config.toml
num_hidden_layers = 10
head_dim = 64
intermediate_size = 1728
hidden_act = "swiglu"
norm = "rmsnorm"
rope_theta = 10000.0
qk_norm = true
learning_rate = 0.00121
doc_mask = false
Each number is 500 + 50 x the weight over its row's rms, rounded and kept within 0 to 999. Layers, rows and columns count from 0. Numbers have three digits each. The size before them is the row's rms in percent of the matrix's.

# layer 6 attention query, 640x640, rms 0.048, rows 38-63, columns 240-319
078:494497516500516488541600549509452482462494471509425632472452532496528494504490505502506541485378438468412472515455436509561468615540413558499465570491544528545410391452449495478556428532432570542507469448480458536537570566535482448521563441
079:542446453501466514486475483539518554547407472550474536485442520510440492532501517528468454493586563614544566389466491485505480507481484432514504527531543476430482591527526525460568457612531474401467565490484477443534518539519503493449496471
075:473501521440445582464490559494562559554441559435542521511470434527515459478537452443541463492514516475443514420545510543478529443496515547531530491506461543491656532481486561515462552458519518468501539593627564454563381524515540531496460557
085:547405466460429515471502496473534497450458543501481495495529414492502454484499492503542515559448416427430472485476445431545502482501440527474478517505494434515400415485568602474513558492485506505514502462491501566521524417543453421541470508
072:522466498441449461516457436479553417501509490471305505490494522475531534581421620479462439482407500591456442467522446539446462562472466514436473385437447583519538454510429506499587420659421593542547436446423466479494607514519508469421566483
079:445423461502473560476499520498585580484507461418554522593467607524458413437566448504476478530504468582539600473476467529556557468421517472535601510526552496480644503518440497416527498543539487484459526490510552439512534455446581533454475527
073:505500554531492405537454501492451397491636530502423457451591452497483580511411501485453436489438460447543445536514447452484562507469490452458525497547531534475427603494542498486507475501429506543484415558480442505479578546491453443505457425
081:599382454524538489480451483631431451489474514524450528550405531487493487563520484641511569494531465557555580501507466456433476522512414482493473533474524473466485541511597513470565444596505510493483432413454434490620554509586441409470462443
069:456511476577458521429481468492482543544462561500544494543471489535522505482566397517602542463538489464348518527550509487517491424557487580517457516496446430455462380496515535515449525371590486497516622440667547534566417502511517511507441494
067:437479518442518542443405581504478527540455438473542507548498527525519471465551419562508548473581531544454531520570429545457502490448557498561516481498507503465719520505427532470485534425544451464526583459549523492596450469517538564523511503
081:517519615538523527520495413444512524588486477523455531484462496469469535485545500498493499578467500526458553473515511438502459455602414520564408515454482462531463440404551484520441509551376572545473488374548456559497537592457505469493548517
087:420453525501511425483520429458451461445467483514450469442449525504511555478427546500478496514502448505432502534510443525492495510561536547524454464531527538481464431515462468481510496607499520490407356460452455477521625422536439437468435425
081:532511508550563531536518515509511564533485513554598433471443453588455601501453496522455494474566496459478512525540596500543469424507486452527504443489545569543454403478520539460464548499470521542470541456505378457418496460478465563585454510
080:529493465525450496435528494499538534422463536349525471556508521493489497530530528470566546540443561461455494508591612551556522448465647503500537471529403406535562427532491458569520555442643484444496442495496567407466492452438600503424505561
110:465444499528455424542458426473471454566468519590392477498525532521482553544360591583405425505424549590521469495476501559482458621487468478433520450522480483386551511578425424518520406707491432540497460530307472492542673541479457444474518470
080:511454478439524486543542495472535427417517506472451520464545511426463452509524497468492508560498499494467533501460376505503515620496475509560507490528442544531398503449571491537500548507480543403423472488509455550428454565634462527482474496
086:465483491476594498469441578511492593596509494490458486531463458518403495594512510547489481516491524502589584502518482516471508417471477513494468469452544516495538501549474519499473587563505505511456533587498481348556514603458468544510536533
094:512537496412505495515498517536482491488461509524549511491521480536526510447491397480474505508455442418584476544476350467472518561502582474502506532504510538550515516420551504512478457486481564501479578532552490560556474427519516553537485403
082:514462477477535606556446524514513507529606538540507486452535356494469557537499430475574508543523516520543517506467517488442489453537459424496484488413416527509519534445546588429395522482442572522479470456542517433568461558525490516547550520
080:476529467496536467530555492537475572489485489520418424476543569507523481488443634614397535452547498479510399503457490412479553583477434503378539506498552440399540463542461483414451517475496412503507456470524453460538477565512474519542505455
091:420597443564517540392503540472475455566470464507473485451506420504582455533537420514551494492454496472497390455494561501464540586391500476436571432567509571493501575481490446479445505506588472484567541568460469485457503468470454579513445565
087:480475554504457527490514460436474604537501539466418520514441475514469502487518588505457514506571549486471529523453485526451456545545454531587594436440461464511570500457512462521450520484468429405440400517491510450524580502542501474424515437
083:445551585523569463640609488442498520428441554511573502481421464491534566473444472326444503501523492416495566554467456498549443584459554536514533490569548536491512521419479486458510514551539493538408513511533472554493504545538494544579443446
139:470577536512467466460580482488532542598517458498492533526489430521602456483479473572480401521412556590516561436493598552564485493474513519531438417509509504440566570493407525530588560520490459597465446468445466539477513585432450453465505619
094:446513595565479526459473530522429518519484568523560473479499433411506438459498527569525483451403455491396540486540499531452526463523503488566484582513502503454473527527442534538618575524523469516507456463441458482597465541525458380519496492
082:486505513485549461535507586503547413642553559390474397504518505432508511528512485502457524420487515480490519507519413516380431550487513481405513444508536554530527562479537513518442489493436518522413520537474577524564498561530458552559582484
# layer 6 attention key, 640x640, rms 0.0328, rows 38-63, columns 240-319
073:478479459412573589500518505583469466409535456424516536521430432557459474498460415430469535496480493444481488536502473486522524453419494494605455560502473518474474373488413562501540642515527514455537461431566472454474477475472575404530469416
077:510445484569427482505474408350504444471377454514434465469421474443517441524429409440522556518521572504472573598563503549458514498566484514497443591468471427504501505554497457425382513533516380452481480527474550435622492485465416454446582463
084:516622615576436500502455508478500517527577430491551536458531516475514561503548536457501509535511518442491536486429555504486416591543600470538447450458503579452527493464480403486475517485574419519508546468512470470419483493576447581431547471
091:505447436482481533448604489557414583510491505526494538536450550459500552509485539466478528535529504429451475523499499619477500435502505532490481445477525507508506521492510454574509651473552414551521472524399526468552497472484507359532481490
084:498508547395436452469574487417596476482456544547474469468559499450463549470419457494522482487436508470470451498589545461561484557488478432455563448519478498451520558526468513469560453533505482383580457551402541536529590548526477430491540523
074:484565452474543452571488386503457548541524386415512607453497564462523547544489529477443462480539545482468491574428446450481601413452470551510497525529421532570503530497623435540493463506561517428524496497476457504448546485437504577430499442
083:526522524597429361523588474506611495522425611579483588536539527464472485523485506538572538456452480561516491449581490528505548476607504362453532519491552520528422520549501550441543462512444454487492556575447489471496474577469487390579515446
080:443454542440485499568543526563445523580526518540460528520466437562435437469500442421578448507505557479534461490473443589482537542581486501420422602511477500484435488559430483508468541517538520588543451460474473584563528519492433479543512510
067:447450477379502534618469511578531532416547554499540415544526526530579548533547496450526495543481432554522473535470468499554517412475504485585467519499580446549575504534476524489489477492452509477507425574513402463475432475499542543480524491
085:436594563540489484537392562518511433430570461437537456400442501588587436480560481552451481501550441506542563450427452465503412473410586438657497488534560443510476476477581526436410505491534595533508590445586475519500426522505539562447546532
077:498522478390436563410579503567515453547556544463540455565445522471494506433555472533529487493607589409511431459529558535483570575427528504554513543467519393558482456493540479525547544464461514465520520549421537564519495534479508477520538551
069:409446498443400497506502526515418513565606541416525556468455530515429552526450494467482539523512518466432550554412537449529564411384543501444542400550497479539522560424525488496541423538473592463532486531470531543555473489478453415474561428
072:528559406520544552472577486461535511442478556444504437474499600488556448540482428489552475580491416600472498536514414481518498540579458505521522543515460496402441549542542502511551466428532498575528501481444504495556553458511427459560546452
085:631531527423472551375514469458532537515510442426424490575474522449609498519373463502492452472484454487466516538541525541478438447429494536556491506557577447545579556554514454468467595614461436459460453568424533537580518452473502435438491439
083:495459477537405490456537458459517478470394552485512631411471514492533511608506472556504529516468408497447500534540525420491526569509425566475524568436431490497476484531429464501501414582556566458615489485454531457521544512512516450511462497
079:485491535468538478563601535498464523581518484495502549456467489528448594460490463447518557443454554467499465535589512598582476383403502453427407522488470567585474557462565406514555521500540536551555560441547469442466441450519509492517500424
078:467530479556525471511431538540533416553405496515567496571495533582510458572511451507448489422470523541503459512560559537514482549514478496540597521419547452467429487528494529481492464618606481565499557481492505520542553418551464493519420581
077:472479424502512429554467543571514470545477594560424640480530496583391440393553517513546511418526575539497454494558474490476511484512545488452476503474427513453439585514549464482458497440475499449487501415569403408526465514526494546455507540
068:532609485603503507507486620511478478540505638467505531521514535459458504411531567458466459543483520484487470433505555467489531583548559468430530478426432536515531454495472461477528497477502527570501561483486564464541476482505462445555532614
075:489543524527531547541472509433555463450434503406654482427526491567475504554499443536424446564515516539555546500547566506618467485520529474557534530516467456406475490541425619502600482499490486501445573623537507465499477539469529452505489534
072:492503541469444526527493485431554562472549494520417520478645529560495599482553635499519479556569448471561497493574464489477548471570426534517517510490499543498556486548519492503462505487547429550463466485413490401429531451534513560553564570
074:528513461460517449495547470451515499537519494380595472553560609549537515567467439458471469546552429556414531498485518546472526564462450499506411480490485565524458477490619526436399418540475441539469527476471585558381510474534469503547512545
070:541548386542483491529516452431465480562488491480472566392483515507499433551471452436550551496493594553428570471480453509578414449566465459503500523482428505363496550447643477577397555421515535469566475483536451524607546442488401532569631568
061:464523435484535503495450536494461545521550442440472410494492585488521439536444486541480539550522533487476547504512568513579487378485524525554556549419530520468537475428514463430506463471537502610515515535533505506435497533492516512474420562
053:430508426471515465652481531485450481530507454511525537572397522559501574522460478482500576559504436494505565495448581368440490421512560455404564555442516482385499520473439579541466478535604545549546527602424630482453516431575436513443495416
068:421465468554586514557509547473596544466489528454580505457590512604517464518390479625536506549493478480518527543520506462449565499555484512471464502432413524541533527445547550521467487537555492459545534440521457534600557439604454537501502563
# layer 6 attention value, 640x640, rms 0.0379, rows 0-60, columns 240-319
081:372611515490463422499553506390518477452469537439567522557519479488411574584484461421536522477568527518558556451435650549501509473422490460489583546518545478457513485515501458457511486495556539540532515587557425480437513554421519563531534490
090:509436490500480518537428537441498541494547534509489480510535497532477543664526507492486494394499530512555452534485580502463435527434541467468449458440444488507515506546538569400557491496485566365577470530478484573560518394418468532452527532
086:531483538464511474496493496533454506474519471471474520614566472448525514393454516469563516420489502527513585500581407513455513429480508529501438549528499469470558567475479478594539514507514421535296483413509519539480488501479504531521540418
083:472384547469490508494479498606497536480560505423487530464452501649511507530514539546519465448572485517559512423454486501598544554468538493483440442507439524511560540526541548494626503542504569530562497518479466506508483587467512533448454487
084:506526497486519480547571539524479452511488553559444490463480453408553471437523456422474519417466543515550473491406510509430519560503478506530497489436560452459573526499509543520565481517421432452457430461532419505521555449523486429583414454
085:497477540489531593553434473423437523475455559531486452468502592607533506411471462535477495564548484560480538493543529555480505486483512511439520480591526507511535483527433487439481450458492429544407495437543459424517478426467566509537488445
087:461463546585506555420479532360519560494537525459460425497571468434528453491532475513460398536507462519474543566564541484571500505458504520424505469541569471533516496477530491496577527494469603601478456480531517580528472551523383472451465498
082:516483489528458551611455506464514430522452461514472463565420550454477476501540542501392436502444437458450471449514501483492474511487443515456590398563416548595470533474505352556497539492459519526507454540473535466535499507481518548507458619
089:478530543451517425571515451508509526514450462464465511539479450444503496585520494475509518501498460447544598506476554487454527510495535494508559534606449532437417466502547502514518476493596524578478568485484455434470555518605473475450537463
081:447544445537465472450609529553553446579443518470523473551428434468469550546568494533461501504499483487488503445509511497435437509490564418511473568540583501506430465558478451515410505544503531528539431546555686541564486559517469494531491437
082:522451533413500520545510539494480532449536380484554509477556469536395512624547390474467526419452489557492539523437563506525464503523457437546505426542455463474372521490575542484541449514512550442593486478502410431482540430476490448460512503
084:497533501477503550637536477586502429556465482489481521485442543562565484467539478550489559549440501470506549467509564509450501418603476478475534483520510527501451479542481520505608500488529523439533511596522552535558515596536465546517564530
086:529496527521497527445502498529484620491485452512540463492444415500476477523506441485486525498490566505489528545555507495581533562440454448489529441524488467481534467468541521422569414489546582468511465415482394579542477500426473432478542407
082:436517469467509506600553488551528398412466554571481457493518539606522487485448531541524436536437452579505463499524457462380496360568505470461479503524510496563437487578446467543536458478596482435379460535513482519442506558499533510537486474
087:514425440534481436439519502459441526584496522463562379383499502590480459511505523438479575515485448504484477465547541497469445480478456485446502451516498544542458535613516483532538504492538503578612542545496578539410560461468591450467490531
086:487455495466437480436498502457476472512519466543469442565566472482457497571488490521538511545529573535527506498473500512539511495496462392458505568360512409472560469502442509519606516504518560468500550443453519454531472403517502532502538616
088:516507589479462479433528521490521531507508543425468458529584456479562491556502401521501483551465424533522520455492404460393517600429494516539431443504522481485593445525505414474513521469498467552554462572502582522486475467434465483510444422
085:518461606603537517433635511460511458533461406528462498487473525536566416447489534486556545585445434577449425520473488438552503477510500436495436578489535425500467419496481517553432489515487527480562500491464387587470491492516467472536511546
096:490505458489493535597504527609457578505534530485545477429518498512503570454506472438471485515553553498558496565556536446563417453542543486519510428492460438432519546420532508458535537504514464446587479498490471537546516552417538534563473458
083:538455525551509497517457457512437429494476490461484565500512581563496584502502578516498504475488472475528470495526523498498515482541502502515560529461571545422478531422545619468518442532520452469503547396465451484431496420589493486518580493
092:494495579476497504513536466595448434540498464494536376400485492454430522542510431512544509443518438480485556497403533474345453453571482406440445502479489579471511558480472477475494496516465515498479525582512424505469517516529513499564522422
088:500528497376505457461564481579561618378584567540509496498512508543535541545440481430482389514581524518512469476475493495645472492479461496554465458479524496597495505451482530440532493474528516541527347461517459547443482539422440487511497421
085:489503468540474533534459503434520465501470480525486379462505504421622469562561486499448549475435520455391422455512532504531534487497535545426524454487498502614459457502451493475396511553496496557522543553505491540482537436537565505505562560
086:523515448475475507493544510509510535484411514424532498615526491492494457580537395455454489481477456491458533470535600535453567477530491523556527443542529538554408395510556473539482492498424567438508436448550614510530476526540630494559491510
090:561494505523583488456448557509542450542539422526496468470512542526558468357445540447525483572466408555528468503439485435558537518523511423529616420469523485551502555537509482451445514500513431455530496535454556482421482513520482520512573572
084:371565512535575466497470438548609456455485508482454535483568541496586518552539489495543429540485466460486439483435570523420492420429537555528416611556594440451509517445525513559473534505489505378612594463442544491503515485397546552541559609
081:568512503493502457575556584468534510477522510478502557487510403441403520488471445431502491485487516524560626580422501448527462547444492497577411487501544505424504502439545544481520522493492507525481417533506475508455524511685508502439462503
084:440477455516546434507555540511522552435457470482517571585461442430560436498497413423453544566467395537565569458449441507519467513510449456539511474531595531466470432503487496404433486495509514535506504546555533592574503499501487477471399488
090:430444437519491497390503501436467387440574492512498482455485399523517491450503573528479502534526431484466413481463481481634478593525505518414570431493510428545470589522435486427372538491494510465485516502481434437556509399478469428567540527
092:585492582438500514396529543529538611436510502449465517579466483509526533466546416441534515520524481511493567551484499443508514559401469460641444463505505506526619538465474531494599502481523489508500473523541639506432468517586461480476450536
086:533433484509485428502579508441419448531489538567497497493417530481420491467505574490464511549545441502589611461545448474456507487511522333495572511398446558478449496488517509547591523536467432479536481500470455499470512453535508469512607494
082:461469451499481526471462529531524542430593499417545529486489513515461506615538508533523521467448521493563583578441501484595608533517492431487515472539438626506379528591526406465519498486518594511542499537534539536475522630479528496484483422
091:477535480553497518549605397492474405528544544537506499554581582556430479531503548401545474445520572515396629513517513521472562500470464492479604614444412451545516419546486537524474535526433418508463491481482481437461466485539580523425506498
090:553527497548525553417541560504478485532492527527544542448489449433442471412530476523540547524564451521486543424437594502518504553505475602586585499530576442430525510468472545406393512481547411517508586567473550485467502444496536463528384453
085:557488419406524499557472501549468629493525500420501602469446570459495504512515556526511468465513493477613578530461493549477467507455515425499540493425464536453504530466555553448467464500461523496528453444494428477435512446593516458455554555
081:520504470505513434473555518512489399451515503518485528487470471518564439524494512525498579465526446542464467581438461432521430555527547493536595503491424464529456486521492457481498501509490416431510466590496515584524503474508436510450623417
082:574545506521469492438511442663484526452514522544454488525486541427512517574479487492525509474413536546558465473479473480458448588497433535489448454544494587468387506535499433437571564501404544457537456466482417500529478593476331535557426456
083:579456468429529559484368508574524406480522506537532482515513530535414513537512451550484523523472476511502424383452514472326582566605553500511555392524493589533462433448478553449447459537494514451534523507499439499521480501490494392488512515
088:501477475519520419474542529530504566488491578469524438489451440503590506472518456456509568484526474471510570496634531489360543497503510517529454286542518633534486513517540410454546558524463506472584517619498465493515497533458552487544420470
084:413524485454504453492510528584555467393510515528528511524538524464488431588502523523457425436505419474517398434505534492587442559459572481434539586567528435549404446494526497472508460500580536477480510450487449513515508516458481450440540514
082:523522420541448500585571468389536392477528612460479437504529403503554445472537530449513480455554470472518560449582535554467457566464598540410570502511491543519452490531478442471514528527484518540582595432492545499501493482580514490465456466
093:461502446512494471596423457486445415534530474600436496429576549468436529573441525583496457481479552517476410456515508528438495497600459529438506509479489504455363504532491489492467481548502538526478558455420375473514563446480592528550560480
087:468508542434452518498483542530457402535554510500491524455426482585449498534429482576520486465549415443512421539536476471476455494557442585412436573478486426548505559482402561609408477495565492465523504588529414435413495501446496523523528451
084:513528548480489594647571479405537468508497476520541477487488509538465452543434504532555427488447560495439537475487437557521494518527567463427437623512404546429488384499485455498479460548553520514519590508473420490557521494536543442541432496
085:476497477427537491461455458543506685469454606372503495468508462489513503483513446509446472478559486502481496593600491476488495477497455523639505410539521549521567617475520476555611523476527429514544438504547578603461439558513512497372450510
091:433447545527529395427403463539461598486422461511447513560495576480434490495551556384551539508493404546510452424554490513473491545440549431585558548493556442526535537529549464436551460502457480472456642537528446598596524509450471524494590573
085:501540461474553460528598474515501507500494531502492470563495512593465456626518494357490482482464556501482403463502581471527568527418499425556390470518465496562444458452564459376530465482393602467530386472483520584457481565558509537540506422
091:422512503536510457602556471459480613527511491521495437522531576471438490573485578459450523533582617548511498546554577497473587473446505462401541573420488487461471525490470493423588500510538478470515575461469523533436519530465509502481554391
102:501424415517443531482551442533471443563442539612425500471537484501489486541509473487559546509427460502407546475639533575455484551566412527384444509462459527489429503575430460485592455539469511543560573505495418508489589485586542411508455416
092:449465578545466527538483510489488493494491561495476471458536456482530451502526516513547649580468423521554519551416554486474529486477526473474629465550520512511519504476495416460565532525558527636485494556508375542513474538547547492528480542
090:514465478523452525494535519584461528519439588559530544470511492388530452571560436523469495487451468488537558387521573570419455457465425481538500538479463424458455411581520476550480519463476514481483568547533508478524508413420576503587437541
087:485485514501526534431524520487587486561428528522504482539464452493583509494474487439449441467534490476412471545585428420534513511454541573481498564456527460532548499483521484473545534499543504460500389523501530552515480502542487431471485432
087:537556573501496492424556535520560583502453515462556533547443477529490497534544478472496530472574517491544543561510458396499543520466487520651567487523493518531560432448511563510640521500524480431491440478536590470499423588526476509431557465
085:475444481401493550556512517524524498492518537522496536512473477483485476602497512555486505539471556450546491546484450507605448489549461539576433576505463521503517543428468491554555514503526533530519491547511417461454482634534496520484521560
095:484466581424500493462504505559479451480444432464514514571435588461461435454525482405461460516477443546461572559468444501518559531517510493528514420565608514500535456475467474439488477517457522506525459452501526550486499547531593558497547558
085:425572516546546402528566531501507548558490384489546459462483529497459568513480533532515505484530520515499437501441425424559512484399476423488430583508482471501567526380535532510601548526487432505535526583469466494447502482562423547424477565
084:489469401505473466592437516492514467446448492522490548588576515457463550596460530411464466357512623478513446402574486487504546465506437514581463544488525493488496459428542449490512554502488574490546427493480599512471513515469515571500493543
087:498527531486552420341454473577540532409483484486450502528461510492585479447513522437421556534562423517557519513461433524494385583437534417556501471482483503491521460524526530382561462507483514474588431537563564577476481487511542499441510544
083:499529499438525495511538517514499499491550507506474461502485527513478445439482587397506497514532531497475414455552424486478518469447516523462467604512494438560473541499507440491502494499483563526396500439499553511439524422438632488504554537
085:466545450463491456505486537449518487478384558426483543552558418472511603505474446438411508402517590502451426488537482472540489529463451464478468543456510442510492555485488515480430454509483442481431530481551543589459533429560575457521509562
085:484608465576532495464580497532508491523520428442507570558445467521503547601465521442473449558447475435574483382492492483620427484479492462538490553443473468507494616440486491531446522489574547533468515614497470380453518515467574528517594529
# layer 6 attention output (transposed), 640x640, rms 0.0378, rows 0-59, columns 240-319
078:526530417428501527461470497523590527576573498465595506516420471474449515493517533525530452502430525438467582543550487510498460516526558427564453478475450536569531510518547469515619532517537493408551461488466460476564489533546504479506576505
097:535467392504558442462469480486543571519580456546534404510541604448487500479514458546465524558481446535507506491583510563519505461441479497499492456517438472500524550607487477575536467458531494459562464512452459553516501561450535480512460562
087:422550539497468474394487426512423507458614535490470540541502529514431531513488551525423508486550554599526511541473471486406445526575433445541467541420449478469547400581442507443545497486481509529438506430471553470570537485550487397515497442
083:485478361502489536478467448564536478540453517577534588513530508547460580532476423516496468487484439560536496456480444545527490474447462482526487527576518504491449517581477514463584426487516560607506479479443598487501501542454572464501492534
084:430477520447548460627477484569498557452460497380418480511563449457529467523459612503479500513486574472428535545589561477434448447529497469515478498517462578417498494521439504502528518484472494618418507422482509427498526547499497492403519439
088:509446489482452530526512600526511520446614572524482521479461452501547447448501446453513528508484494498462462486520566539579519525459485550463500474447538514439538439497498519473524400451441501503496509412519523558429537501474424553524536502
090:560418465507514502467518497563570514534480522509618491487505575544484440566548580529432499571550451512519506492469535527515555508503499494542549456454538473531591555510534536449539479510513522515601460562421515495452507575455525486495465613
083:471558572522465533454492564500489482501505505523485570616459508550475527489428509528593436458489508478440419513489445520481519546525437535494401573404508466448381501498577554474469499490484472440424522507516518453476449525455601541525509447
092:528517538499473512536500479467544512546553529392502490471513488421495470517535557479449463477439516484496493523476479496428539466472639466570541492432489502590558427538513499513539480460490576406430501510482519528418621510483452552519525492
082:482527541488520478560450447482508466622449476404463568412479428591474543541469465460543523405518505454461534533511466514499593524544488433481494516290479509532494420367533500428422523439507512393608500508536479529400509529565563629484511528
085:570511341556505361587508542534559524566581511525496437558514487509550512492614575489497457484523436512499484506541498471458575378457450514561494482525480492507474561536553463497448508475500481533593491399511530561471511532410494524492500471
087:509546474531483573516514491516533429480560456445503444560565440393476496505416408472481561527425440516454482518523508478524435565476522467513479547401523512537468441433478470464471459466457596399524483518496561488422434424470403522533496542
085:508523471548511468442513613480499560487389572478574482445509523542576465523521510478496544505575557513519444495469532657495517540439588488530553476471456499560640460552445480434506557538513432579485456439514443505351524515460567566474475432
087:552462469465490482519505533540525434455588478445478479478539532466479519451449430446469591405463454424464428428451550508548460597482490503506484515530505528431456570374397513344294415503432588492499575592490537524502443408480445487497536449
088:518523451566508462540480532521590497574392446525567565518472550530479511513527489463547488479513534465553530522502560623478508449472513452522506483633528544405535573439449469451444462467512452456543520477517487476436461479504621600449506408
090:482448537522548472400506404512463570444470458447535481578529609538513500573519538521498454516481510538540563531503465514505410523404556519510527496500506448509525469529551503488487480413500527503533392438467535557567543607427439446441519559
096:509473468459524477421511418488509448517340465580564497541466580461439517517437488510489460552466517577469533515556477501461442564400452479498529409573475545537544528519457498531576466507509455519552572549411480477584565548464519420505560609
094:579531517513498484413493485460507454466655520503486521469551510508496468448632491497507465431458449468479448466417507498427579461485530445441513533497528497596440502462510531533321516450506510450497515504506489546526434433511446452496512453
087:515510443517492458575491540557534527561443435519521474479496459444538438488490445499500599452570484462559509471491497478524518521530370472492506548596502506505456504554551466493549522543551449584550467506536463486434506477537516532558440401
083:531517484460498471544479566498451484477525530495464549400552467466462507488572491441528500449549489453502459510472496463520433489632529605480480476511466498571482477612460459484434469543505537475350513423547525490532410499448571524534485398
093:493518523402491487556457430532539480508478477388479432490528560425530510507545412473484498532539535538443477542498540512456429513402472471559458570512458576510538417411432524407370466555583473452593630449604511560481488429513443513491487520
093:524506489522504447463508569498508517430358494522540403492499465465501465509434518491500528521494510512520512497482541521453499477489510439517541503460477517501527546550478418418477515535506381575511495639462480530383535472533627403505501516
084:531507572501491521476455558502518458545522572483497548517518477511482516465485525489505460468451473472466536500476549517545472548559427477535470483378545508476512531483511527560474516460471425464500487613545541452445476488600433522511458470
092:445534406489500528544527526447497468571484510442434479481471472500520514452477427437544553524461531506437493534535525571575589478553444435472424489483462533410473489429438550445507562441466521460557502518557492541475509478565462615446502566
090:445459519457549453610483468451462464524518398559442509511529464459453497486483529485477499479403476431503458502545433453520559516428417504497441516524431599430415553430538483604440443568515509491462449511466489488475522571518467512563534471
089:543544469469513562474562475434492471446713479417434462498474453502487459402523480449503598480459444525450521483410552534584495477515474502555483518496504506494480401432596522505565444510476633367489381467511532468393484521509340585510527538
084:495480504508509504532480457499493520473404502547554507497476504482476484539440533535466441539438504497497597505515524525445588434532513574539490446591519538566457585648508496587538498558449492610487485519418526453565522560480538380494500507
086:514534484533471471525480473541489504527583532501563494472526556493508479480501556537478454582459532515479551508528511518467544436429530467465574528720512490533462595539532468617503518516478502505504503657404435471481552486485597417440486515
096:551493483487518470547459477527536451482568514553557578550525527511502502515529588531444448641465357447502509461524510421529495432490605592460526547503538514519420527526578469500574458547517523485527555558464581480452483475398528431503493521
104:471484452478483498517497458523540483506283524458528507522501496474459465515444472504499496529507518442508500514507421503512504543518485488521484510547493531523490535533501509499472511502507500528526492547491534483513517541503490468451476533
088:444572560541538517629461537530431478448407375445386575516496444502497539506457626448505453403530490502516567534475530501457541563485475506514508574587488410532495485510512499545503499448528566617446474423517439475445596526542564475532563387
085:437483365577504519631482489447523535550439477596549444459450464548445537454461498463468510448473493492509518478496503566526505496421511403448469495670521507419511554526471519530472552506479558416477447537478437533490485488456515533455473525
096:501492604506523535479546575411438525467491472570348469476545519494475545522502497506566484433460494531479429538466505487542488414562594529474457471404534529454545497454432465510448477468452535546476428454546511500538506477537472494501566440
090:513484562456491573603469527502570565515393467490452495514510479478560420458565504487447474645519519486482555508563492600587521457540605457515540440617472484505489454411500476541494547543470395474536600528521425483573436448530506509568494549
086:496550466493453524545538487517513489434550550534430510510516530517571546456489540473497538510580498607521458508574583510505517512545463587453543520687462437559526530658483496561649536526527482490491477491581498407523481515440485584510494533
080:507510598530468466482518550469508468513513432550385483490526431542543447453529499473521497543443557441462556521478476522473453461465397494564524576426484526443486428441495480479531539477495538539386497438518452503510479582415506399506478518
084:406508545466462535425480483542568468495538543495465403496491438528535469484469472597534506582505477605492519470468429520456492530447524379498473548517440563529578460584475474452540513510526568416534581570481453516519521437455498424450510547
087:575513442437458402475501590507544482472599581430514567489482496449547468500536468458542486463513452417456431553467529499515513458382436487497454517578463576460438471500503510471419549518531394408472538515538523535358449446498537503623451443
092:512531409485441545527463520504607469560406452478535451529490501460485477540503428508515455534514604497515497504522460545477547494431466490574464551639474462458514502572430498495551505456526414413576589473485446463503502418554572535461484434
088:540538487517529473528494511520540520492567482421552489518458439445492509422507606506461502497506481493457506506436537457507523471436560556463484521354494482564463439537514480417510539469454532509475435572436560526360506493396600445544418524
083:531438469538493504571488451533512488404502471405526530550506549577533523548542477495486470449515447569487537490440541496541488492484511502466517496494490449535562500464495484454583488445466542531486516437482580436422524419392605523565466527
101:528482513521502485447496560524488523506714467539500477510495521523514546490524527482473527466493495568519498483513553544498503491474493457499495485510497466454535519464493504469487508519494479453473494492505453514496481448492524511550524493
087:510448539544512525525526488545545473559458500554507527537515531523506487499543478485538483592527526535491482489488495449520451591527506655486419509486513565527539529522546552454446448497479583449564589472464585513467499561473375494496494525
092:535542545520435501436462597453524587472607571492524453543496553509561497600621514506516500486500503558508454547477538452487494523420584441538506495351540473597585467484556513473532473457510499452407490474480543535450525506490450482514511454
098:440500449540517520498554548453452476574318528469460508523492494497472485561431455495471503560516546481503539526508473589503459539534442475501544498521458479486475496565460533500511517515535486597526530470471439510490508546524500543471484485
096:473506504515524570435535512495494488508525503444468517467515543499442526435505499532439507472475518430487508480470471509534543406532523506524511554488524429439502466530520473458615537408531559533471394374482473549538557534456453491468511464
085:569514475483472455558537513417522501419506450480531362477469468531540500511454471483506565423471469524529604547465529551478498413474558399457489513418532530444504542601371485471456536510515489464522529578505471523438543427466564553498512606
095:491460509546495456620516617506481524455299486567563531461440477496511536556429508408489476495534556444506520490498513460464444497544543443498489435527465482539501492491449463511471513499516513571531442458485516591423618534525530583534496465
097:526481531524493513451452504476528530498686488495503494503507553541490512542563529536506491484518529580520507503490586571484533470468537523522516487458474469481610475463467517460544502466495509447476521479486516496529496453456531521515544567
093:491504491508516505553475462415571479541514460442510565555485615528507486607457530515498440458446567543405552479541537543493494466411561615527558465457492565555463495625488501523606428476527511571493469420520535484424497583556468478456526522
092:474513550509474498443477459485555520541511445448481434505568660487455436463610558554525493557492437506445458488558490580515580515543531505519458440596544497527508547508502556531413577454465515500543588519457410446551424464485558554419493466
090:549498556440514544504489519499635470478471438481557456454504525447408546558456464496524551439468600446514408466475513509536428559451451420515534496471435621450492463446487573399460561516513554571441592602437546510506536464590539485494490481
094:470502461479503508584518503498498497510271523492465501481508446466497502516449446466517502540495504432488495501490408469504488533511465486503473511510511559535453483516513510517451521493497517548536470460504491539502504564518468491477476500
086:493557445585480502438527426485584493514361531502590600558474597469450532578466465532600433426472476554542514459479538511498456562432569489431462534531568478476509611700472469526515535472485526442461520626502513494508505550489543418464485474
093:458501463502521525544502582571423466500621490571457519472456385544434524584460508470526540476500548492519570554452485429570474486445377543504460548492453604438425434430572551520548550402491468514534381515589458456500528542543437601474531465
088:460517534440526539433487509454459574569397505546558420508519428500585539476422469509525494442483515462530572513481448527509490495479467316549471522458508528526475561553528589495364530529530463508592445522535484493473470492628464460527499445
083:468503547556503444519517511531460512438510536495584470488412443555429475508380452584509476540524553541550549438456451490480419527576449501489483499507368530561457483636472444550511531562529460525498577574421436511474557586552624499504480410
086:532446515517538456685489431449500478534563446481468501514510554493409426552569463545498525449503554528529557608505480486578562451483531479495557551578415506526494482489581460445613573436540505621422448478494468487461566508468560481515467533
085:445515529517533512493485483497441487499506475520491578502510543512486575439476544475429471375439478494509425546464537466491525440551629479487527456336512508518469519467493406529464496495431470471465410560527583507358567419510530471472481348
087:545547503502538426571570521560484515541527516539651432484521461434423564447477504469531517532395550414446558556514613494425425437556530518472487469495488513421516559590539536460409593501482424540482528533457540454496483595490426465480456451